config.toml
num_hidden_layers = 13
hidden_size = 320
num_attention_heads = 5
num_key_value_heads = 1
head_dim = 64
intermediate_size = 1600
vocab_size = 16384
hidden_act = "gelu"
norm = "layernorm"
norm_place = "pre"
norm_eps = 1e-05
positions = "rope"
rope_theta = 10000.0
rope_fraction = 0.75
qk_norm = false
attn_scale = 0.125
bias = "none"
tie_word_embeddings = true
parallel_block = true
init = "normal"
init_std_qkv = 0.0349
init_std_o = 0.00684
init_std_up = 0.0349
init_std_down = 0.00306
optimizer = "adamw"
learning_rate = 0.0014
beta1 = 0.9
beta2 = 0.98
weight_decay = 0.043
lr_head = 0.00506
max_grad_norm = 1.0
warmup_steps = 284
schedule = "wsd"
decay_fraction = 0.738
decay_shape = "linear"
final_lr_fraction = 0.02
batch_tokens = [32768, 65536, 131072]
max_seq_len = 1024
doc_mask = true
z_loss = 1e-05
train_tokens = 559800000
max_steps = 7766
dataset = "wikipedia_en"
Each number is 128 + 24 x the weight over the matrix's rms, rounded and kept within 0 to 255. Layers, rows and columns count from 0. Numbers have three digits each.

# o: layer 6 attention output (transposed), 320x320, rms 0.0712, rows 20-32,84-96,148-159,212-223,275-287, columns 80-159
# v: layer 6 attention value, 64x320, rms 0.0602, rows 20-32, columns 80-159
o275:095112083122134124161122109116114141109126105127107101114117132129128117126121138074130195133124149132120128141109134137145111127087141128139133126147098166108158130135132144154130114141142137141127109164152086142153148165141149104105131133
v20:135133142116124154119154101132122125185100113120121110086101107169162142129095155111125125124119118090149148151160117143130138137192144101151139138093118108123162138160145082135174126125112144099115131137161129092164124110160177135127117115
o20:133142120138138149124105146127111094143116075140145123186125179094124120103141121152144113117148122127120130082151115130108104136055121134106115164125107092100168172049070151103094144134084128162128083127077148140127132167123144111102081167
o84:088152133135105117096114126129110141104142140156141140108148123131147122134108125128114161103116154132162112157105094131133115109154135140172111126168173147114099113141143115137195092128159103089141170098141130097111130129100108114143121164
o148:136120123120126122109119125159111094132138139139115134087133115126131140131101110103116160082127168137115111173101134085152101120145164153144155113175153141138102150120127146108161116083165105128103126101120124113126145151105121115140176123
o212:148106127153166147107133118152104091107136109142149134110163140115147149133100130114138166105122163133147126135103114140135136142137145169102120098132107121106125139169133151126139143130139106109113138138150135140128154126149107105118138136
o276:188083099112150147113125159147122128159142123170143102139134109119131140137112130138115131104104167120144112130120107120150132124096157104117136146156113134074140166094124130123098147095112126120094129112073125146153136157125147110121157111
v21:135111156135144117147094112172115143135137135149146130167122108094076125110112113154073075112094147141087123112137131099136146150099109122140147111115122124174109167184141139105104142114082146151106156132135082133123094128134122168133133150
o21:092158130146116115096172133086136156133131124100117086084109158170171140140141106103159142168152126130108152126200120105113100113133151111131067165093131139081145141097118120136110158127170148151116087116090143090151184096215123137167128100
o85:114118128132068134089080154116091109123107103136157108154135124117149123065148106141150133149136091094103112133104108143108120127054138129094130107150103117145126130109134115150124129119091087150122184105107157157087085154151124114077118167
o149:123106140099082109069103168079118077152146128155139113113147130117138124128137123141165142131166122135145138133151112104125101119101155105080145165135145121121113139090117109112093142079122082164112149100129156162106128125130152150116165137
o213:127116120107115109105090158125118099139162113139143135126140155126166105126159153121167133147136137123137120143113153122123134104100138168154114136098135114120174121122137122132132117108145098125132135121129150166115126139134120137129124114
o277:127151147121100106125138225081122160130153100131081092105150116155169082151147106150148148101140145118125159148139164134077128135134146144143125148090133109113119180100159127138090127136121111155072118118138177149124222103145138148133153128
v22:099125148132132141131134125140143158127148122141130089111135109137078146125129120161123160094126131099145164100090159120170072106071108138090101138163090161122175159133132125165127174150089109124136103126140104129126142112142074109133147091
o22:152136093152105159114140122133112116101140152119139187164159199138132106114161146090124114136133129158092123108138141162083166177149120151092154158109149102118127084117136109133092063099139164122119105145091129148091130158145212145153051149
o86:135140136099121111118097075096132169146103168152169093120100096106105124147110142124146134094126145093109138139134106042141152061082112112149091115169076122122163154139157120139141169142148064185150138108187111126079103125093074104167163104
o150:088143146117132117140135118118122196152123145142154092118121078122123121148119176104125150130098163097105162159101101103131152095095123098111123132150128136108154155189117126100145163117162089191127085126201119139150138147087100109138151109
o214:086149161125129167169145129147104131105109134103131115154114102139143092137112154078136110132112080124136144136123136150106147121119133133110110114145106117146127123155142128120157121130128094141148162116124121112151135152099130113139094132
o278:077129148146161112147125115120120211101154160133091132135109186120150114156108123141085122132119107153097136149115152122118147147102114135111107127128126138091160143134151124136149120104138147170125111149085119159143170136142165132144058148
v23:127112119143121138143137095102159124114131118138116138112143113104098097159124121134146105140131090136109122082126101175173142140167122131095129171172116116134140126117123096129133121136121126143128103136161146134116106109125139130102149123
o23:142125089123110097151139135098119127130119148136126145117137183148125130135138138146127139086126136142155091145154096117138121134155132160129144101114133140106123115150120133119116145073138160153122129152099114132124144125115151113115108148
o87:084146150124071116154112176122154100109120114112179107110120130120150098147136122149148112107088117144101117136100092108121114111107149089164082156135104113149125121190114096115152171142138070145153078118110146145107105147100088183120148112
o151:083136148137108091141110126112171077117157106124189123084120097151138116147144179105158143133141105127124109144141092105133157101118148130104132171126148119135125113187130115104102132153158069151145094121128141139120153131112089149129168136
o215:113128173124094149129128118140159102105104132115134117151110104144118128121143140105133104133115097115158131119117096116103169135109125144117103122132126103162123118124140125118131116126147102137152166118093121097128151142108123129130149130
o279:100098119140149064164152148132133129124106141131125132117107122132147108144143152118111137100153145142156138147133118129115173111132161134103152117135163118113116112143139133101124116152120105161106106142081123148142148142131093157151113171
v24:125107136128119141119107123131177111120117141129116172117181092125112138143146107136146149137113172125101111150163114114179132155132136135136111141117126097175108158121139159152185144131134117096129146146152132134115111172166140133130120097
o24:158149079147132130155123127125124074156152143114097090158090203125131105154097112120125053112143077141168106110125134114155118099126117149170134109134103093059170130113154089094091103117161123147097115150048113099124113112082128128153073129
o88:108144147142084124095137123107106126134118120153131140133134075123143164060148123122141147146083126113118153124154102130137098177117156135125149145098161119161138100117115150169163179132141073096106147093143146153130146104140134129185201146
o152:089129140153154128090125111122107138145125126142112123120118073119140143104123143120106165079112147129133154139144108086142116132133147121114141114126148130136132157139106170147130155134144119120122149118167124139129144128146158141128215146
o216:117101151133162112150114127127089089115130114132122123163118081098139109111139126093123123120124147140109140112123152123111094102159145128152152109119155154141167124142111132132142132134099102162125148130151142126148101122120125136141111135
o280:107117094101158122112142154115114138156137134139108104129105106114154137095110111140100146113109156143129156120147141123149117114134128114135141137157131125127131150114116139156098132104111121173078087148103125148147141157146164118138123129
v25:097129111116144125104146129108137105122145084133091129107156135097113142110107100084120111159111111147125152095106117100087170155118150103116148115122162138136139142128130150108137111156138132099149180102162168114082149129095152120118121137
o25:116120129153131096136127103130137178135081129130132133126118130163129125138098114164105127122094160137130086149143125122166053107134175148157101145152061123085110139146114150113114167096152132169108076105052112146142070140136111117164160090
o89:137114137093126163150122104091142105160130126121142104122119146124139126132141126153164104135146101133128156119133130141094154130131127144151157124110177144168155131117133148132137128125107113074130207138134163097161113166174138114131113096
o153:141172104093110158147107152130146043122147080127152142150143150114115132117140119102128112118157067143163117122149095154172157131175086087149112142112158126142085096129136135105122104161146114100120192119136147127105135098180134135092149113
o217:121100109098100125115125130130145054113152130136146137161120115115133104079133143116131136095119114115140133134132098129159127115129127135157139087128137133146121116122107129131135128128130108144118139133132116137133156122145131095131131141
o281:108149095127132111132123153160140117096119112121138134163123137137148145133138120133118143132147126115130137107151121100144122123186128165157147098127119132100115125131136135132125166140164118126089112117108138133105137143145115121107170143
v26:135181141117129147134120110132158139116135110102094122152095130132147123119131103145155099122106094113120128128134125100129147132113146142128117113128101116145115131149165109109114113116088153167130120150129129109166114124122141140113146128
o26:187079115101126162099161102144085120120107098137127100171109137137149161128105142119125162136133111147149123114147140128117079102078145076141093125114152106122156138095116149116120158120121118129126145099069139134133066146104137126112069093
o90:145152122175146107116098119080129195094134104137088107131152138101130140167115117149132134100143164095158148143129107119137141142135162183097150149153142131102119122180135132136127135114130133114142153119169140138156183126135075111131170173
o154:155136132133132093127099111134097189123177134128091175117150134109127137138112114149121128132130153137108122124140143120129130103155146139124102103153162118130097091160151111127112121139133125111138138118100125112131144121160091121143126141
o218:129141132137143083081110151106084174132166110164175135105160158090132171115106128126104159108123177141128146124129119141151118112161143123117173155131159144102128095161127115132108132115144116161085111147148133156138145118150126129124136121
o282:183119132119101133125115124116133164156125119170152139173125118091123140157086112124126112124165137118127128146124122132148112119132126123108145126123126122132111108102095102119100156104099140117127137123092089117101128126112096123137166091
v27:114134112107112074132142119119124109103129082131137114126109158138104152145100140131105128118160149190152185139112139108134096155109119108157106165126134115142122111120165114110149130128103095127157147149117152140131100125088101135082082151
o27:143119102143143139117098123157139127106126126128137121101132120145143121134131157166145108162144120141172135114106125136136136099126098186142162089144102100114170117132119136130082126132107170157098126145107110145139140128087212136118101214
o91:169106124116160115153142130086115071128127128111072183120132095121104147162084123095120082086115132117128142128134089111146153127153089146146104172134116140128133177135158125129144116121152135101160059140121104097161130109117121149133155069
o155:098147140141149159137134127138121133135142088107103131138129129138130131130104119112144118134133099117118104133124096138159177118137090156124124123130149171126119172175133139157114093168141156132151108126110126115165136131134138096132134126
o219:130129125151097146116127138147156108120105162133116133140111151148137086130141131149123120107121110077120108122140104146136142113109126159131093136124103120106132148148142139135152133132168138117156140138080100126154154138131097126138116144
o283:161141134100140136121104098154116085149119152137106166099113111131124153161127125133135155126115109114131081146139118132126148097149104195155131111153144135123115138159131131122131115129142139136137115116104145142166126112100106168134098121
v28:140109125134132093090147122198137138142122161125157149143126076172123146144127132131086145144128126129084131120122107128073105162083123125165101133161151046124156172126112122080136132140157151128123127156138102141121117103116127138127175126
o28:173114119123107117126118130077062134133153144165149142133136190108132133156096181072080111146138139135104114092187150187159105138105098110133128116113131144146145083122112129144144102133108086110119153146144144131119117170137089146174123125
o92:156107133109142112100108081123152183155127149144125142136136115156084123082152088136171120145134114130147167139081179117120161156154125140086137141138119130123184151111155118100123189092142125175149162078160118134116114137149131136113133138
o156:130103160143123108126123110113159178137128136131103123125118111132121122087148086144141151155130130111115128166069163105110116116171133130097155167156102140137178118104137136092124142101179126148131130095132111131135136138128163102144144133
o220:115101143155134140171142111149132173136121149112079152121139132134125109101168141119115138149120116138133146128072179145118130122144116153112086108136095135136154154137153110139179141128136113112121111133122094120138122117127079111153121140
o284:166097120122137072128136122092113180122121142132044108113109172133152113143110103140110112131092128119093143127130184127114123107129139120134121095130085149118153113110153108144118117093125132107127137138133125116149118176174110106153097122
v29:134152110133119102113149120109103111151123081141134121133132178114107153129133099096114142145155097152116173107150082136101135140089108103165151135098138159136132097116111129154135143153109098082111128174129114149163102090170108092127087089
o29:096130083192072129136144142122120163144110141122171147154114121127161147123085163151077106098125162099183097117125075162142125132147194131094142132173117113148151088164107143089133145087155137167111100139157123152120104173103168119149102192
o93:138123191071149186129146145082138094124122126173117127103158105133100166131117134120153119092113114123129145115105133119172161130183081080148133172123142132105107142169165128156101096174170142112107189121187101106100123074129115156121118067
o157:072155129114122191161145100103134079113119139142115148126170091124092153133123131119150113137117102109146119123122137171136131153153097157153117159135130150120126159172136126119144114163138171113145138118127129112126138110116124136105152119
o221:102129131100105192165158122133126066105105155121117142131134118132132092134126151095135120128113099120140131122115124149119167125116119170144081105145108100139105176152141124113177106125129105125160162110098110121126142152101091154129089148
o285:098179108141077137135117104134164089134127168150131170148122148103110130131126123111106105166116093113137108114135106142116134124158133182144115160139157134116133136120155141127142135132122123177142123110094131128099166126120095176145143152
v30:110096165103140114143101138033126135164135143157127094122101117116115072113106122146155134094119135115117147157103158091153120135122121133132094094100125161141137120114113129142145140129130104107146160118178142107071139140129098156123123082
o30:152126119152145092153102091138142143121108145106154154143155133144089166141145145121133087138136085175132111128100127145121101119104120126182150116132127122113091142194168111151107155153145166106139117121066090143112084123128121102142157126
o94:080089126137115148110139152114143119133130118120128082148127130126133123108123126070132106160115137100149141140158127128131146167127173165057150092131126140145117162123113138115155113100134113138139098113129128151130147165162159133090145193
o158:113126136121139126168126166145131161105099097116124110129122106118161130157167100121130126126116151113163112105127139150147123145128147104128118121139108133135117110103132132106135095102131125139135152121171131140146137133136128141157131139
o222:120130161124135142173082145164152167132129132117111125123124099150149103150148123131135138116092132101115109125139139118101108126143131137143128167065119102153141129117120122124134084156117110108147151162161109118135134121122122168148127116
o286:154152161112121113177101151154136143150144093097128175126198130142138125115158116142129115111146098105104125132154153171116131116113108095149135142108118125108106127148164105110088109172131146097131152154090135138122145118175109098123074127
v31:125122175140117133100109160082136136135147113153096129082126094106122141117162127083094122102152136123137119104136143143176148122121147128148140130135121101138104124108177152143106149143090131113129160115157080116116126121147131151108135132
o31:087125114158132124167120160110139199087166110116155144134147127106133123109118108179132120155129127116114163176148120124146151157136085121075145173136132143104138101111116101120146124131162122160141133195158133136130167146159169096105186133
o95:156154156106147138113148111160103097143093126150152133132111121144114120123124181107114140158122116143145129111136101158111095111189134083162102071109129120149110134123142121097156093145111084131141147127138152138140124102115094127140138061
o159:124139135084137120154140129184140124172079134137097139152118143156090123115155109131102081125109139124147131090153128171125112143126123131149122079140101122120097128077136115109152155113109126122127121135102116131153145121088068130131118092
o223:123124124100111143177166115171142119127121125118099118116119113164117091125118144109120108151122117107135124152146152118127146131125125110138107131128119115169093115124147126100159126150118107119156112123110125124121132141107095121126103142
o287:123117156117127126119134115130162070122142152100160141135123135093116121110151131142107087178111118133127103111100122117105106121160162138110161158118139120125112105105130118099162164110133116133165123099103149103132103112093113134151149119
v32:123107130098117100096143137157099121132131116094165151126140120133117125113134109122113163151124109151113134103129126164107147104129117154108173097132150145157157119146141118122184135118130137144141109158136117081141151120094114118136083080
o32:106153132145151080129119079065130115115151088166158104131126147119173082155100139171139088101123130131148115125088176128200131140112098105182117115150083132134104155163130124094085129129131117088128098116157114170124088151171065155143219090
o96:103119141116092125116149137162142118107125100131141124137104178152109162155174096071120125135149100099117128123128106198112150171124145173097125085109128119115123089131148158152120153118127097193160162142150099139081144112112163129096135155